From a checkpoint of a small transformer trained on Wikipedia: 7.87M parameters, a variant of Adam for these matrices.
Each number is 128 + 24 x the weight over its row's rms, rounded and kept within 0 to 255. Layers, rows and columns count from 0. Numbers have three digits each. The size before them is the row's rms in percent of the matrix's.

# layer 6 MLP up, 1024x256, rms 0.0641, rows 888-929, columns 0-31
109:147140054103133113164095093104122119138118112076146152110122132127102156127117115084139113167120
098:156133132147103168145101130126110129142104072094122161122111143117168133150113160148118092149143
116:168131090087179151155100091144146084106171113148171132127089150150135124127138152097129079168127
106:111150106111166115118136162140131080108169152173109182153066138169122171122079175105143111112128
104:152131116122163068119134126086133079114162140142182108115126138130125113135152137124154143159137
094:134184104092200116137130104110154106152122142147188145100101149128126140120130127076147129152127
094:159139095112099072151101097119118102112126128114146107115144106138121138097170132149187129130120
092:136108114139151119131112139138145125129143108092112146108139109099175141137130122170117122119114
110:128137138120102115130088139084084135163124085123130165100125163135143137098125136148154115106134
098:122109085142070105102154111139132137168130161128131121176145175136113077126151149149141069130181
110:121171096110160098093132097106124135130141143120156096165141135116122117106147117112173133152158
106:159130098066130122150095155134132094117150105149146131108130140141112145147111136101113109161104
077:104113140097128103144152124106091120148145147139177126131130181123111132150169150146117127083179
077:145167145160102120148139125118131155126130132122154215149094169133164112141132121160141092134114
107:155106108154127123139073143120108134091077167089178139136106161106128165152138148097139130149101
094:136119132103177133102105151105139110116137101140156152146152100107131110136087169120189123126121
104:070156125130109120142133084126104086132184127113164114143071151148118136122149114143131131196120
119:145125104129108124113114107139156109148124095102099178122159111074102100138121144097135098149121
119:157097139103163144098145130106123109118146111150128140121147182163141127148158139146139119170168
106:102162125166118124058124107128155144114133096125116120161064148128129123137132110164160111143163
106:123166095134114083138101128120113117119140144160131141170105137152115131088130098171147126155146
097:136127139104141124114125105079119055137124077145101130121142139137139167092112137116104144121157
106:142138111130154159115093103143160123108166128134097138132116125057145093128144151104128131160114
097:151126132116111137063148132100086110133127144107165129105129148104177123094210137123156152143139
078:108163158120101086118166091147122096152134114105143131096103112141155163129125114160123136106171
108:113165110115165156109129038148149100160145146139122109114128125122149127123110155125125078145152
087:085169154118098066085161115139094124129176137103109069145126112100162142125153124141148173143135
101:121127129115111121144154088108104076156124127106078119113147125099132188116118117107093128122139
085:125147133141115110107138150081130154122120151129157117126115149128147122108162161158171170104166
090:149130132114159138083111154080167116127133125134141106126147127146109148125153128111129106117137
079:118127093108170122139117097110148106127151083123133142110131133102132162098133104110109150161157
111:086147130153132127116137145135144143137111106115117200137051134135093141117152149137153125135143
104:118129124142125135141141158120148125153124130116070164140139151110109111099164073089140098115187
114:116164135136152108086101108141137113143165073142146112153102160105106126124101173109091111154141
111:152126118123135118107146107098102110131106109114169151135122126150096117104108131153131153132146
091:097155118137138130156138132118158151134143113115114099182102138154124199128125133125153144176102
073:125118129135125120117141121058108122111135103162145172128163160132123104128157143170116138132156
102:138136103101147149125112125063144120122125154116215159127128131158101163115120138138152128137123
099:132137161131103138130103142089086135138114124108119140123160166107128123101115148082125108143165
120:157119098130108092101124112091145113139160113119118170129130154099123160137156135106127085114172
115:140121118115146148152159106152137126156143090117182145151118138140099105107108154141136097163132
110:138128104151152141126106111143127107118166128138151137129088123147113109127164117094197081173124
# layer 6 MLP down (transposed), 1024x256, rms 0.0567, rows 888-928, columns 0-31
109:132156081115172114110093115150134112107144113127138159164101162121098104119126100119154108108136
092:145132083117126130070142116132114125129133117160135140162147126107135131118170174141174177137101
123:130099143094091118071147143127109118110096128111092155130140135077162141104150085154122132093158
101:139150102159129080114102157137128145123054133152126135163153117116145158105109118137119140144161
104:139134135156177120104101126132133145130122121133162154100146126100116165130137113115106094167145
094:152107071125135163106134128117138138084118114107108136116127159118122132145147128099126129129142
090:096157133157135144101162163153145149118134146111094147117086169122162125149108119128125118147140
105:127132118168116108161132135117111143148120128127122091138130149152107087102141132112118101145145
101:085164106160148122097109110160124130140110138122135123119124048160109164123121100141104123121120
090:102115122150121092173165135175098133110121160108150145106125164114132135099141115093112125117112
120:130101126086127129131175108150158122152140088142128139113099148175137123119182147124120144127110
105:118128155125101123085114085148130087110130126144102136129162127077079136124149101183160174105124
092:119149132141131122103143168157173149140127160162145158105131151145152117118107134151137111133149
070:119140151135122113180112125174112126125115125083071117150105151105151120121141092168146125145126
106:161115120152126147116127093142114120145135169130177143168120111110140115140113084153100108154100
098:086145122107110149095133131145095158104107120129108118123150126142158147123122136111149093110116
105:099137152123167162084113141090108157137105095111147151133151121143136136128111134166093157138156
126:159093121146107119148144129087148153118159122109128136151147076133090094171184113120080141146125
123:142107092126149154098135115119175122146141076157146127152115118130120145135142091102144133111109
108:104150097100138140154120093101080133145148101088113153125148135081090083133121127113159131157135
097:152151106107101122126131103155086143150154152134121134140108139122149141144119124138114121087150
100:143131137122137152117116103170126189119153115118169163144092127115091136167113166142158089132103
107:125128095085122135134111174125133139089158140156159079126139147073118128139123157144109096090149
082:106109114130142172133183130115106131121169117105093141119138127153099117113101098102135123116101
091:142139163180123142134123170173154146129124140132129136147101134123103120146125102129064114145117
103:109128113157121125155131124108107126124151157108133136141126092089088144124129122174121139123138
084:126106148168176162118113119119136084115122107133175136129119118118105108120136118155132135122101
103:105130152146143118083112149147129191107160146127163142112115121148129076158156150165119127113118
079:126102174106155123128148108077122133053140123127139107155133131116126139082148112122131134118075
097:082102116152080093154094126165109121143163111107142146180106115129103169139119109158102113162156
086:142133107173107095129128113135106131127156112133119097140116150148162083143124116162172109145125
112:150083080140113096069167115154145138140162161128108117109096096131153110140141141103119131099115
107:138098136132136120132140155139115107124146112163167122153103115148108200127115144169104158129115
112:069117107163102141118135099131128141128137176132160134128173155070102139068169114117135133102161
096:149107092186125132117177126153141083129089095129104153085171110146107136129120125111131135160126
086:135119159122143131129082091138101127157092104113106146096127133147131148139103139150122146084163
079:128131112144133107142106159164138100166142123110106133134139083142162094163112075105141070120145
096:152135106160110159127108150114107112128109118142126169110105168161129115115138162115115166124128
098:152151103067128151128136094126154158129165130117121141148115122147111159115150127139130123130096
126:154142121153129158121118179118149129150151135121152158097101097143151134114157127150112134104156
119:159106125159113162137081104126111123083148140134124097149176128126141108156144149145144138145117